From a checkpoint of a small transformer trained on Wikipedia.
Architecture: LayerNorm before each block, learned positions, biases, tied embeddings.
Each number is 128 + 24 x the weight over its row's rms, rounded and kept within 0 to 255. Layers, rows and columns count from 0. Numbers have three digits each. The size before them is the row's rms in percent of the matrix's.

# down: layer 6 MLP down (transposed), 960x192, rms 0.0354, rows 333-432, columns 128-191
# up: layer 6 MLP up, 960x192, rms 0.0693, rows 334-433, columns 128-191
down333 084:123089103147149092143136140114136143140148095121180125118146152136192122121136106130161159144085141154100163182112122150163089120149139144105088099142121119114126116102102159120168086090122133
up334 018:118104084099120164102153119150105109172099119088096146155150137120133110090100136131107139113118134110128100105122121148125144124159131089142133123162100123120117123126120155123052124152160145
down334 008:117129132143130121125133170120108171127140124144111129114104094103109112118163149125080105140120127135088119106118155182145121099068115174144143135111123107177123168169137162113151145121112140
up335 018:125091148167080100170135114167112136103160124153170105123158135113118124092168114104105140105070138148090118085116095091134127114074114151083108120124169137133104117129128090108104167087105129
down335 008:134147101091172144099141124096131139116119133104114120128111139082125120114128121112121103123132161108142097075140156171130146118145129146206165138092120095180112171159125115137131129110113134
up336 020:124117164087154152134146131137106106128191129103084151112151148092121130125153097119153157101085116125168109082119126132138118085136128114204125114121159127107122080153092142140142149130137126
down336 009:142100125120111073173068134136088116161109161136125131115135158124075106147151165124098119140130147145119145149119154132133168162076143117114128167112137139122120113157128140077128160119172122
up337 131:150174119116175116133134124102141111090108097164091104125132150171126113108128160126123121131125121070170127131098089120143135130131143169129130087115115163115133090124135101125111153088115119
down337 136:149130129106165111092104138144125138101187089190165166132119115166085123133133149147093114131120125128126139128130135105105100117108159133122146079096083127099155111104124145147148130125110108
up338 019:127149139102155109110117117131171110101157124111111156122080145145143124119111119071176154130151090132129082132126120151131127148087143184096118097156119126082168097139147172122127120099121131
down338 008:095088108090119137163165116127081166096102117159131144090145127129130154067105104154114105153092155173128156127099137112114142144123123101158127143111106071174121152153121129080123155119161157
up339 130:111133133127153099140092114122132124068118111107125084132145129120124132103090169124131104131151150086111088115152121110117100173060110108133098088124139144129133107118159131177140149138142075
down339 132:129115145120128104142130100119155142113130125119127094121153133097125142123107148093123114135133127124152126136118132146127123149078135134108083125129107122133141115105136153101132128118107138
up340 069:095156146137156111094098132115072133126142114158136110155099148119138131098100100107131142097115135148091096117204153128164116156133098120118093128130101141125178117135140164144121101137172117
down340 072:128132133134105164091136166118172160133128120141180156125136160110098127135165171176116148095105132173108124157123090106121142138148147140128123102114098167119099121154128118157135088105181168
up341 148:160156129106130136097096123101147109111125152146143091139175138155120099095109141118127086120149152119164071098112116100131135126137118132096109078153115147153123094134128116151132118125146107
down341 136:135111095118118161153127117140172151119110139132145177159139091136161121084149112125131132098126132172132117099151155106119122092173115123130141124152100146149082115110137103175127127130131134
up342 146:110157101112125104122108123130090086132118091110128094169165129122112146127120181132132157115131141097129095119101110132103087169127130131098077140106139129137133121119131155139128107140098086
down342 167:105101115169140113154132130132118163075104118091132154100121152119118123131112126107115077122144076106098135124121162119151126133125151146115147101149127050091165176124153158168126110109148099
up343 135:132170192101170106086109115087115102115148139132127125146180165173091104122145133117102101124113140125139080132099130131189122130122133128128102099124082115110134109120143117212109133109155117
down343 143:120151137116100094119096096073137091137134096112154195125157130142112094140155129198112119149129138111112082135102130118180095120103115153142123117121100118122148123122156162140147145107128142
up344 142:117161149110103138134123066131095103127129128120122078116164123126135134120097153148133142141167122111121089128122117157123115116097136112116100165104112145143145088123141137173112151081117113
down344 150:097121142115092102116135132133146124077097139149151116127099146095121096087152130159180187115143114162119140128114115086137139161142140131085129108106070084151118113149124128145158161106117139
up345 018:151159125162115127116138123145153091150153142127118123129125127164099105066158087133142139132108113111151115113130066143122133153095136095165104094122154151122111113104156097103075127123090138
down345 008:109139137106170131162146114111114161112094097134165130113128123122124183146117139129126140150191127108183154130101150098161144128150124085171152153112108102132101145076140169134149114142120116
up346 141:138144152110148119085127116118151103099133126141092106113132152155091085086134127100111114117132142118125100125089100141149128141134114135119117099131134151130137110147134120175080155121154104
down346 136:080102138150137132136110111141111139112159124135133190137136088129115121142093103108109111138144133095137124104076122122160168125124141124146102096154140109174142149123160119153128136128122132
up347 020:152118176124124118154120137120110149129153125087131121083145119081098145155153139131118147092122114149133147094106169158130140108129121181166163135161146134148109106082086181140161131135155111
down347 008:131119136120131153062172128121189127134107174113136147132117118129115129125145127093142146148114161146114139101135079132138137136127129126122126148113165096120152156150181087128105137117124131
up348 020:130153112106137132123097137139102124119075127137143129152116143155158120093107169096107113153127138134145164168084105105130093148133142071113147122124090100112136123135166135116081130175125151
down348 008:148080117123080159176159167088109133129132123104129128103154139142111143188167120139125140100135101161137111165135111149127138106150134158137107108149164139140144138173107099079120093123125114
up349 020:134065138090080165138124118106122176181183057102132125152142076091137120136123117151092126115158126146115128148136141143136116125144129125110105148084101095117137166138087127138100133163153102
down349 008:129149111141098115153083111131129092148128156144146118153115122126071088131152128107107126165074141094120113076119103148089116144137137145121164097160174164099114088141118142097097146126091118
up350 018:155149130147131095132132112129141087107094125150132109130070136150118140137142127097170145070115126115107130122108116121152109142111115104106146103104118132094123123073204097129148142115127153
down350 008:103140160091117122142142181127137160108117113119168118121172089114126149164118134174168120174140106142100115112100157176119137074160108136160159135084158133132128172156105134116152122153142122
up351 145:156177136074156109114135100081081124105132126153122118124167162165110106111122132151107146100122152094160092126094090124150123150101126163123122093105139162093108117143156112126095162101114111
down351 135:150143163111124106134115114110122128099169119136156189163105088170141087134113146168115149115078127123105119077120115102124140127107132100130169063133115162156190129127121161131110130124130132
up352 147:097126122146105110137118130143162111157163095163110102130103142131093122103104174138133086117203151110156144125108099088118117197146099120100119113141158110144153132133126152134121123141187090
down352 139:168119123136103131119143128110134155156129111156134123139106066147157143158169148147141094133145137119143120150130130114108159139143145118109109156121131127159134163113134167124065079151134144
up353 020:117126123176097090119108117164115108160097128178138113158134064156119117125105135086142139166130128113117143150158147125108125163089106146088101130116070134083125115054091107129108112115126108
down353 009:103142123117148158155174150086139154138153147118116147143155149121138164115135128158139130156144137126144140102088104093106134120176142125143156132135127084191158137147140153147148104104126131
up354 019:136159105117169123129148133116117156129142129143123115143122118139105116075166124099144137146103101092131095100155119149115124130112147179133111143133095137127134164121110147126102127119105149
down354 008:124142101104112160129114090139153145146122078170112150130153093105157160117083131146150123125119140162139122123155128089149120121116141131159149137120137138167107112136133125148177148088131151
up355 145:125164143162127086147098104117150118137134078159133079138149130137135095123104143123136109130141128101124119133155114155168119148119081139114095143131120151109190104129150117142119106119172082
down355 138:115100160110107133128093171122198094138124155105103137160125112116112131106109103124110154113135123201152118121148148127155133106148086154137060080101110165108127145109134129141160127112183163
up356 020:159127162149094083134109124136110139089163096138145142109121092134128115127153106093143133126146130126104097118120119123115115120112127148096143111160081119174137115131156187134159158179145132
down356 009:096093128108119116129177131147136136120116168121142152131147119116113139124102133133131129149122117128140150143139104112123143117114166097135116149119157127126132165145134054096116123081100161
up357 129:146180116108132111107121132097129128085130117154122119140171163155130104095122129118123089120153113111145090101153100103126134132119131131139117098136119160120129101148132126149099137122124110
down357 120:142123098121106116114137156123136109112113132106125135098094112142107102112138126155129109135167144141135093110142105120134129092122130099140166059131116110144161118141131124141130161133166125
up358 148:150164142077151121089133119100135083113123127165142108138162153163122080106127135145103076129134138122150094124120083130143117132130104139102119102118131146105110096131131138168120121115132126
down358 121:134136115114101108134122148145173137125116102120147177148127092169123124157132121123115099138098119144143096099119116107155095127095088127139132109128122137140139117120178154166132134129136125
up359 152:166141124112093093119117123065140127098150146131139080165133118146094104139136136130119069166161158086141107125137135089095117145108097104080121125153101119122157116119162135094112133165147085
down359 182:174131116129104162118162151132141139117118125136142111100121131098118132202136124154129133189100100148136089159133149083070138113118097080081174137128110105156114145124117170115128132163126120
up360 156:131135116137159101136115116130141105098104112105079087132130124124106117079115171138121095097142161079103100128135101093134107174097129130145137117102124137117162122133118119154117154151125110
down360 175:175080185068138115096112123143155110133137145130150109154097141126097139136138131138128118157151172127115116074124129127122126117092134130154104094105115136143123110120169103104132152125125160
up361 144:162176152097138112097128099093120094116119144137123117138172164172101066098127139132097108129131137130165108097097107111164142123089119157103110092140101154123124115143146091163112124123154103
down361 123:143160103107128119149135086122137114110126139114149139146131119169113107150137116186131087132145128100143102081084126112142131120090149122143140094128124129158143101108144089162108153105143105
up362 154:118133117119139123136123093136135117120136106108118079147172173125105129108120166128153156149142136113124077125120117138117109147079163110084093121112116146150147111110138160135133153126120123
down362 189:074112135147117101132133111108131140142150127140121117134102171137115132117135140158109170144130132099114144153109137140129101153157139133125119109147109057140148153129114112134136131092109126
up363 150:092136150140131103133118079109112142074130117134136092171171172122149101138102160124129100130153103104141087069136136144117107199089147118105080096142109118143136124106155165155125109147149117
down363 206:145133112124123111141123133089146151158127093151132132156158148128110140134125139089111207128103150147146139145091150122129134117119136147112131153095148127106063169138120117097140085096119151
up364 020:122137105090148157150166096120137144134127104156115142134164128115120132126158106131088102140109177119169117138150128133121087087126106135139120136150171117139109113145158106119101151123109114
down364 009:134119172140099148116134168137127107149111166088138169116128111117124139146140115137132114113128106103109138105110096136103147165137166117103137133139133095057137116157123132138121069152118130
up365 121:115173121096120116125128119103141093111126147150095098117149146179107114092103148160126137122127104101187106139092112160168116128104124146118139116097116114116095119141153155135118155124129078
down365 134:134127167083115110117099133138115100107145128165175183147094121164072104118102153138137115137140118136154122113161139108145120106125120104098103088104125099118184106119149153146143153105152112
up366 018:118125153123088115123072110114111124092137076122123139144140115133103140094096161092106129140137123111142106111124087125149152136120123182065113113164124141138129114130091144140124162141129128
down366 008:121100127094105119147146098129144127164125189142123096085088141140157122124162098165133130130098131154098129131157129135119116130104135117186140151086122097133102126127106151112123137127114119
up367 116:095159110097134095141112089117142111112106120109144101118152134118085138117108163143155116133136125102129091117141128126118121138096109117109085118096129153130135098117130151156116163122143074
down367 110:136078129113128119142139130134137123101143097117129151132114148119138126121125128106080097145165111119130134151092143112118103155124106147097173114171093108096182131115174125132129098128178097
up368 118:156125165153149117149096127138114058143111104141108125110147127111141102060139136110154111144137120128132114089108124176137118124149159120141103120149131130175153098135152145139118166085132107
down368 094:119116154136140161122132116120101157110145118151122099148127153080130076128106129099100128126192116105096177127165111097114139130141071155157182167120146153106088120128122172120150126150117135
up369 134:110130146088151131117089072127117112090137112115151079172187152129141116093100155132151087126140097105124088109138113116104091210107122098104097119114117116128134079109155161167125120125136128
down369 162:091163095174079109127190158105112159155151135173159122101091113123114131124153133082116151202128143112136171146101132150153166120085152153086139161116182115127123140141104104096125116114127119
up370 122:116153101130156086160125129106142128117106137150083117145128150157174130097058132116137176137165118088151122104116132113127146145085128135120136144123096119127111119149129139127108128136141123
down370 116:136154122152129166115113092109140140133110148112163153101154121131179144098113131139109128097111116135124126131113057201117127138155141127138125132145160103126123128138109100092103104134105128
up371 104:154181135100125104103130102094137093128125134139122122144152154172091096090121148146100111135123128113152115131104094128164119155094128148124110088083090146103132105141144118165092135124141109
down371 116:136134129096103100093132126123133097125118124138144184148122130160069095098115156144120086127142135121137120117108111121156124151084118133105106073108100109111154122145181128163111120118169128
up372 019:086116124105138109100124106147115140159132127085121138146143155123132125106124159057113110142104090118134126095145168156150122131137110180129105122171142124093137135121127117113096151115157144
down372 009:135153148108146107132118124099133109188134155157169107073115114141155108114122132156157136116145121122117172161111116098147091124102156116144154150079137165180126126123131172136144160137141120
up373 105:159171149109132105112130117100137107107114131147121103146159180163095085090128141130109106146136121127158108141095092130163119143091126151127118101104099158110124103135126118162095135112140108
down373 115:144136141099117111102128129127125099123109120138148196133122140150063093120124138135120082135146129130146121121118111110150131128099123114100114069119098121135167109142147126168116133117166138
up374 098:161175160123110099122147090111111123117130119124146100146148162151134114117127130131087130172134112122157127116148153126126133135085091133128110144072100122103141127131108139133083141095127136
down374 058:142107143118133116171117140130164134167193129126138175114087124130127135141069145139154114096187119150102112101136147100138159120117087135123157139107103143143130164129146120105140130102113105
up375 127:136150131149121117108142109102108099105149079111101122110130155134157152109095135133142153157178174110142133122099112166129138119119131134121117160096100123083151087083143118121129161090110107
down375 097:133117099171158143143127170142125158084111109124149114112123138146148094092077142076112122117142118160125112126128148115110135113111116134139149082107147137130159132140131097135085148126101118
up376 024:134167107127153149122156141094129108099076152159127148105140088132108133085174142120144153133097152115169103130152048141096116132126117168124133135182114116111094094076081175120069143108158127
down376 009:127109130169123127149126159143109152139142099145160127125124144148148098175137152160112122159126112135109155175169200101154124133097099120132158132128125126136131174136174139118158127141103161
up377 018:102118148060127110108064129122118121128174085173130124107151091115137130108143124123088115167130129089084149157137137112107137123161114164100145146137047143130148145123122135123148130185145113
down377 009:120174156154103126174135118124103118195124202126122097129097150177124122147149163094160189148111110131133125145133101140132111120162127092125107094126191163100107104115094142108112120143124142
up378 024:112120135166165124080103126133094111150145164136077150134118085107112090107116130092153121116097117139108068097118054132121146148083120126114120112119088125132126103101095150129113155127126126
down378 010:111131143119121132169185137084133157144112193135151112119117155125131164115139123153123180130140114113164185131129166118144137132146170097171136178087140113166087170116114150086159145132137113
up379 104:121174136073170124101079128097074101101111129123166110122158161148107134137134135133141110125132100122138080101127134100121168113092149132088123113143099120121170083139160115169098158099165118
down379 096:161134068141114095161101118109139141131080091109119182129162122134153120131132146144080139182176141129122114113093128106134120121081139131129111139125141155125148100119135115147117163119114136
up380 017:113130140118090149090137130139199143113089116135100142116091111117156113077122146121096161123153076122117092143131087147108129128149139175056130140096084119106171088155141114117083097138117118
down380 008:129122105099151106140134129112114155145127131135114126110141144140103121121119109149151131136098168127137123106142192133141149136110139126224137158149140085180115150166117160157161138133159155
up381 102:126117152131129126113115151141112155114137141122147116149117142133074129099125108121109121095117128147112111139170142124138101131147121127131114094119153149104157131138134141154130092125155141
down381 146:106136120129119160070116135127101140124110082149176108132151158105116109140161168161120105100144127150077100136144140153116146142096124157106101132135101152123134155127157142131120092103122128
up382 106:130144168124134067151129127095148120105157135179128082139137146176108071137101117129099125125135124122137114139145149174167090111063091135118110107085088138120144134095160136139108156134159133
down382 067:155123135115128109136145165159124136168138094132190147129106134093125141114120132074145123122173128155122148093098193112144156147098070157154119127126113117104146155134116126138125083155111165
up383 018:100134124096136113103137130125112145130086118190121119164131090107147144114082154090143125130124119133146133142159109110125143134115148107146113127083108093147172110163093103123126117132126073
down383 008:136115126139113133171166100112107111119147135130128157105128163124113160115174119160110128108122117124129155120107142090131121118130139136105129145140114177112116108115098173115156158134137114
up384 136:136169129133131119111118145085153088109117140121109116137181150180107086079159138102118077106124129132140114112115084120182118124111113145096089059149111141114148126130141131140126137131159097
down384 141:135161135108114143156114145113118085138123130124170143152106078182112061153138101088126091108163134143097139106115140113137081091092104143107133131108131120114136122134147138147087129143170113
up385 018:099116158129108101169121141148076139135157128113149119126153122086120123105149138139110164139099087130138143113122170149097092103110105185103106102120113159101113104159085115115106163156136117
down385 008:113108132101102161168121139061123111131147150139127111131089155137054118139146094092128132109140154133150065111122095115137109157179157102162138163121134089150139099136107093117118134110130154
up386 145:104123125146099128106123139132131075143130113157122112170111116125113117120095141136108086114186130110133104122109112106139095150141085147133118061139139099120166118128171131128122135159161093
down386 142:148112136076131141140108136127158138126098126147165134121113134110150111129156119098137080195166146092131127137097102132131162146145186150109132121145172143119121137136152137113088128134116122
up387 153:129139095142181105159082105129143102109123087106085085128166130126122127107097150134169145099149162086145112129107111109121135172109140149105119106117118134138145111137144113124128157109129108
down387 172:107114161156116095099087123112148141122100115112131167134097117121129174126124129140100083123065102125146149143119166151156099163152128115134106136148137130121132137124149153121142114122092157
up388 128:134151160131121084129095099099148123149147132137167052126144116151137082144103128124108102117139170085147125143150146175160117135093088120116102134141094138133172109118125135142149120153132114
down388 061:144122128110117143169103112145105142158125103126173213153116156122190142135125125102159120151107109150186141155097166129088125145098105134122130138150143088098103140119085183100157103107136148
up389 123:142183148129130090112077114091107116128116126141173111145153136147115082138123119107120105174168136109113087100142128121183103146119059136097071117122108092098192101088121121158115151131127086
down389 083:186123105104108096110138137155153170132154095122158093124116101116146090151134124081085097146164134120122125122134129129157147147100115141145094145130083147131172178143099119170136116120138106
up390 163:110151189126180129121115117093134143099134163151157095142175163137143129081089139109122100136127105076140089091144108136129097142126116117121085138117136160103126087161136151136090119115155099
down390 168:148153091158094127135165152125113119103138129120185121146123114104151125100132133101147133115138121122148142141090100124081167163137131165113155128114176123149139121109139152130163117101105106
up391 135:150172132127151120108136128110136097143135129143121105123159174157107106118126116127112124142110120136143125140116093148135101113122118121106103107083136164111112110146151147164083137106136080
down391 136:095149064151153120128143150145153100128109144127125173104146103132155085147121130136117110103098117104147143126114122112126091136106130094135124173138172152149138106140142139138114135123153154
up392 145:118151157125146102109132090122096095151126100131139100123124151127054119092103179129114155149169131101127067096141100138166084133087099141131121166111133095101132141139149113129135143122113087
down392 153:103098128161133144112129128162132113150150134139116152120125141132134126092104168081138132144217140119135103118136110126124110088093106138202089107149140143111145113136141143144110118155132120
up393 128:115127177118116093126099113139129120129134133151152046140120137128113099153085145095119149153125147106099112110158122173158097154140077131118093145123121137097161100131116142137153132095153085
down393 138:102094168112152137133147151144131131122126139144127131130145130124124142117167143099123128098126117164112113106180131152143135098124107119156125100102092152117132161119129119154118102108169118
up394 129:156201152112129120121113124075117094123094118148135124145159149168097098119129134141118085139109135121128119129112103117135107164108103140121093114122140171115120086136113112162104145122142095
down394 133:117150149116147068120114098100145115114168128119144180143162119195125118159139122162096080132144147106092130104118105153145104172109125108117123094138107122117169123138130149137088123106171118
up395 019:152162120084057141149103133108081097184186128125127134161170167150111150130144122103111131156108131110112121117124140101110122139107130111115110104172100162120124163142114148116129130112122101
down395 008:127120125175131136132158164118148127111101131132104103178097120123137116154124110166127131126150109140107183158098116135090140146130107101084119098116110108108116173134121091133108093158130188
up396 139:110159168139142119130112133105095130127143149141153069143151116134090132114093181111116150146129173058124071094121123112136080120115103138116106120111138095090151139134139125127113153135160047
down396 180:138162108117093146115171120139179146096123172109113127110119129113142135103144146135110126136194146154163130093185093128138128072120145116156150137100096127155128150113162149120150140130146088
up397 020:103119180156153122138135154137123160109099068124118128104093098112122081132096131107112116123165155165124134140098162111094156149106113135089130129086071100162121106097155139118112103129151154
down397 010:145089134092139138148124095106116105153155137120115135120145134144108127146129133136161161165107134093117112122113119094153131128128165105167131138145140139098107120144058142132133099165137137
up398 126:121170159137128142119134083091091104118131141131155086145169144168114116105129128130143114147121079139132120128143094113166134165125138156118107142125143133102132105113132148130132131105147130
down398 136:124117109141127121165135125158112150130148129135142222179072104116138131140132109126082167145143120137125129116103186140142165107117120123134141165125103115135137167104130161121160110119123135
up399 018:151108145152033115158115145131076143072116123114180085123113128129096124149135115180082099085135194132113159125121127119154167109122116132127131132124154106170093109102131108167167144138114113
down399 008:123131124162202117123116115166126145158114161102140134100123162146168122093147140084126139125119104098124105164129127135129119134139139149172140157119131159083166109091142162140088099129139136
up400 020:158098112130110137134140148111152153106124142110124121131099114170133153145142138175124141113159140121134148152080135128155128091165134093148166135141152157159086141166081128143188153173151152
down400 008:161158163104158093121154132164097132143106121090135156136145143112126113124132139099126133101132130154138122141158125171129138130126151155112093110106158124060161117130159120135081088121135079
up401 018:139124104093122132119139118108091181144175114155133127173094098142109134133115136061137096084121144110100131131160152154130115110085101106110096133128095123129100152151116080137148181130127112
down401 008:100118148153062151155131150156125106087144122155110123121138162120104145149175114143168116116106108151150111099110154100088136104167124153103143127146138096145146112085114156134149123139113155
up402 019:152176170136099110121101127099151166125144158096114092098094172126113138106161154088197114081134109145116143118113067136148133115091127132140098119117100147108113128136111129127129145124092145
down402 009:128111119163171158094129113140154129102127069150152127161110133141137128151124116142074102148117146134127100166140156148134108111156129126164156115139183120137173149111172140132135135123120154
up403 022:151131163103106113145120116132150165124174078127107109125126104085126171142174087134171121105120097122103141114146160149144126106132117171133110098127170128116126159169111097127167165125129090
down403 009:111123097125137103091105094139131085101105109152110151146106119110117079102093157095108077153107160124100116126121116106096111131093103106086131126124133140120139094111185139134123145101139115
up404 113:182141154127161094150133082132116150142124123111156123129117114108162132129142155099159137183131144102131138112138069092139156150114075125114110149139142107118153103131119122120122145138117129
down404 097:140107121183116143122149135112132125149103134116113145122145148150171130156164106176117151126113092127126100123116081124112131138148164132136162140142182116141065128155075156101129161104071163
up405 021:165135130133065104163128130161102162078116091122117114106125117113143121146148110168127108090119161134095153153115177105127131120132097142143118124094135083125120151093187124127175106113103111
down405 009:099099133100165150075155110117159123120116147123096141102148129104113155114133125068136131155117145136126087091108109151128155116139117085130157115143151135098147125162089081149124083124106130
up406 096:160162134091142094128129115101147100106114143137124107152148147169096106103114147136114104129133118114178108129096100122160123147094118169116107097090097142088122114132146122155101153106158102
down406 111:147133145093130106100122128123140111097117127130139179148127142150070104110122146136128083143149122129167112122109106114150112132091127134112110088107093123108141119145150131162124145113166122
up407 022:166142143152130107116135142088134153039141137116112134107132097137104145078135129144139137131090125126165129115147106133121128145106136116129125141130140122105110099081081130145096128112096147
down407 010:106111090120150104128116121174079136219098148116174111103126148154116132153097150098092148136151101097120133160121158088117137098147142124168161153100108127134146125139158160119125147110137127
up408 021:139137118106133144145163161095119144086149146099098109159101122113122129129138116197073133099106148137146137160142076131135116124142112125167105150147168129141144106172132114139110117120153119
down408 010:142140153152149118127088133163114114175124131131185102129125129152131092136124162114125125105166128135134116143108178110168135128102163123140161152106116175113150085111149170138140159108105115
up409 018:098125119060190129125162161147174113081080120108116126125152150090161145118109119147097112150098142130135168107120141140128109120141157102169146131129155131120123169170118092106097126146131176
down409 008:163141118182085128132057108122099105150142127145121130158110129140075105148136161109114114091159138116135099130153140132152125138107128104131135163135126145113161060099107158143145172131157097
up410 101:145156129102131132132131113088122108111096150125082120142182120152164136138114142133155125120102124099168118137072102162136131124126141128121146150129139135143072084123150163105104123137080098
down410 086:135133125115123138104138167130142131140103101106139125138166124137121166109166123194159154097122145129119090156129076150136169147169180141133116112151174167117105113145107099153124093115154118
up411 120:141162121122135129143163103097147088151121126134137091127157134167107100118142138153147158130098095107137118133116077124139139174121121157111128129112134145135122100123119129153115162149134100
down411 157:145106115134148142136115118171105119116155103128162181135104089101121148149145079130108163117107118140121116142145154124100130131140122096145147154137121088136144138139131139143161118148126108
up412 139:161165137084171125085124100098132091110115137151112113113153146159099104103126137151114100112127121123150097134102096138165127133129096153120124062121109144124103110139149121148099162113148122
down412 123:140148138114145146123139101111146121089135107160154194174151108175093085142127131124115107134163149155140128132075088118162115132097097092130131099105138140121103104129143162160155129119144140
up413 017:141147172109104136143131142113101156108218103096116132142157190101133150165156094149138151119097126128154138080117173113145133093112129086144136110122152170103128137155131132124170164096130124
down413 009:153133127110150096073106147146119127147094156084125107149130095119126107093095177101106124150123137117067114132129135123107146161098140147128129158109149149109107159131147104125094100154140175
up414 153:171148148105128114124097072111118127128086145130156116144144140143118093102143169125134113143123139112121076101130110104161135137116102152144098101123115153140145105126118100157111159076126136
down414 143:134154117104092096162116093134121126102109152108154151147113119136150102138129141090101151158109120159092145101149133080148181094069118132122111120109088106148127124110129138101146135123152138
up415 118:155182148114132115125137112115126110119114134127080104129143156153121114078139153120117136166105152084151088126097073122165139149118134137103108105128137145136114105142107122131110143098106108
down415 146:158104151125131107128140131192117129109154121139133217140113105136116103161114121127115113167100114143127148098139158082094123122135131151138123144109132133140118142095151129153146105128082120
up416 019:121154115165144108142131131133121130094162134120087131136108120076121127133162110171097094115104144123123107122147086118126143124127106123114114161144148117073132112137174089128114096107130151
down416 009:122137134131158126114134104163128127166094126131169130113121120142107124115121142084116161111140131123119108102111119120149150115124133117183155155113107155134127092119146160134168159114098092
up417 150:138148116095157149121118097129151107088130121127119075159158144133104129134119164121149144111117135104142071136129110131094079152090144116112093122113120134112100107110140128167141149120118137
down417 159:118148108157183135139133103119128103119180128143115148152112110141107133151149088136154148133117125129112147155173159141129167147153143146125100128167113116135211139135108170102136090148127136
up418 018:138086172104105094144099147104144143110176125123137107113134124080149144116144091142124133106147099138102155153113178132129118108110115175128116141100116150157112147131140110129187154142150154
down418 010:112147112107129162096144109117133138111108164117095137144133147093106152138119124080128116136088158113139115073119070139122131160175147059125130123128172101103128127111130077103111105129120108
up419 020:099091140136095121107092160125103128069095111132126136141117041138151162104148131143105115148134157119096142169141087166118138128150122136066137155124101094178094144145112112125097126163164151
down419 012:113121111146139118169113121116122116161161101133133114150086128128111084128153123121101098112131126108123086150118170087129081111075141173148150113145125143118128100105099188134146162078131139
up420 173:155199143133145133089119105113123107096119136134101119118154165154078107110109157139111108141142109111152119111110104125140163136101137145101123119088129149099112114144155118122064197101108104
down420 262:123106147129154101149097131160183125129134119153095150156105106104140137146130113151136128118141140117120127151098120125150117123157116157130121102110158117157168137134088108097126105105088148
up421 072:128158106132138139108152113122110095121099120121077142095162141138113111049137150185134127107135120111130119142086035101138136135110139160135131120109169114153095136137121134129112099125103114
down421 063:161121149138126091157139148142136147131159110149156089143099127090149124196137121067099124143112109138116152132165183146141127118139125100132139139131087131122153138127117137126135139140139116
up422 134:149120114130121131133131070119153089138113126128130124109126119134137133139099145128163141097108163088140115141087099096194116146083082122133127101105101149167127110108130123163116177105182108
down422 097:156116085148112094132123155134155149145159141123129120120104126104110148172106112143117071155126147112111114107106149140113118115094105128152106140124110134163161123120172125109137156138130142
up423 134:130156135085133120101103107118113112126119127112141055133163138130080148119107158112142128130158157093120101114129117147126131155097120130107093108137123132121116083118134126110126153136111166
down423 137:130123191108103115126126120123114108139110126097114131112100130110136131142096144110097093140125098117127113184152156178128108183128128123161128107144149097127156094153136131119119140120110096
up424 146:096146147117117107103100107087141141074153160126132083174130165138097125117103135121099105149133144117117111094158120118133091162074098098139094130109096126098141136113133165143121142159174096
down424 153:137102136115107127130144100078148154125123109140132112146149138138091136106101132101088073172146133126146153159087126109106115133121152126106147096122154115101108108144126149097109144134120118
up425 120:108154119145124129084113111120147141120103100148117120151161140122146150133118146115129147154144144140124138123089130077127146127109115155144144129077096149129109105139141092222113139101108163
down425 106:114150080179135153135138115117144082098118125132116132125155113126152128084113139122136116149144136213135136123125101160134120162090116121158144122146140145109099135181100089109135123105114121
up426 135:144177133085149111099112130087132097087109131143125105126150158186100080087148130154128118122122129134134125116122102113145153125114117172114111075126107143096146122186137108176105146120165104
down426 137:131159116105152124144160098119117096152146132125117180136133120169164134126141106140114128112154150140106162100116112138147122085108123108094123113112131092145112119109112124116097173129179109
up427 116:071119134141159124093115110113092095102110084168158123087123157124120061145127140130171117186128120147102140118164135142178101128124112133097136118124134104130157119143145172138132118119130156
down427 156:186142111093093144152127129141135164123143154072121122157130098136123183117136130131119107090093141106150098107147150117090173123133127109146118097117111128123156168110132088092119162133132129
up428 019:114113157084119136128123120126116100082196100110064141115134121128103136116125110116103177138116133112126115136161090171110122147128140124114095147146128130127127103125132104124092149121134131
down428 009:109127137176130081144102121135101136148114130146170095175082125154162072127125128139094083111146125137136106132117162111131116139099148127160160140113125136176135141112139175130145177145121155
up429 018:159100114150111112130153149122136133145181120094101122081109099128122099127142122163098112116119123135089145098096134142151144147129170087102135114084135148138085156150151123134126128124114150
down429 009:122152160096133101086122102120151115117130150132125121137141143092080171126114139105158159131149127088164152140132116124146132096104132127124113160109115162105127118117090107154132139131136062
up430 130:150185138097159107147154095079146125098083139125105108117131142165120106115140156167138143139122131062161119140093075114143171136092131158114145127115117145105115117135129108129100177108125100
down430 124:139111159096112109155114140136118113115158099179199178137116112106087114136142158097095107155149138147159140128155142120109115123127149095131139097142107122099139136158138158133136110122149132
up431 022:144106153108152174171120140118098158160195097119078152094134150122110148169158110171139150081112125151163119112130148130130142135139106149118116122134141109109109092138127160135143176076142133
down431 009:111147087145139138096159128111140128093116157110133155144163114097114136135157148115126130179103137088097167134152111167105147116123120152147133125134171142124135160157183107084137068153134132
up432 112:145174139108140101116137112105126089109115131145117099143137163190085094090136137120117112121114119120176129145095091143154141143104104159120117099102105153110118115145148140143097144104142105
down432 109:134135131107123075118136135125143116120132126134143194151131132164082111121115138132121103144168136125186129123107108120134123128089105113103122093116090096119160124131141142154128163124149116
up433 019:161148126139140122123079124154151139099171107089104144124074161124143148112143143129166092073102138104138157079109144146151145161104145079119145091150143132089080175106163150150165136108059155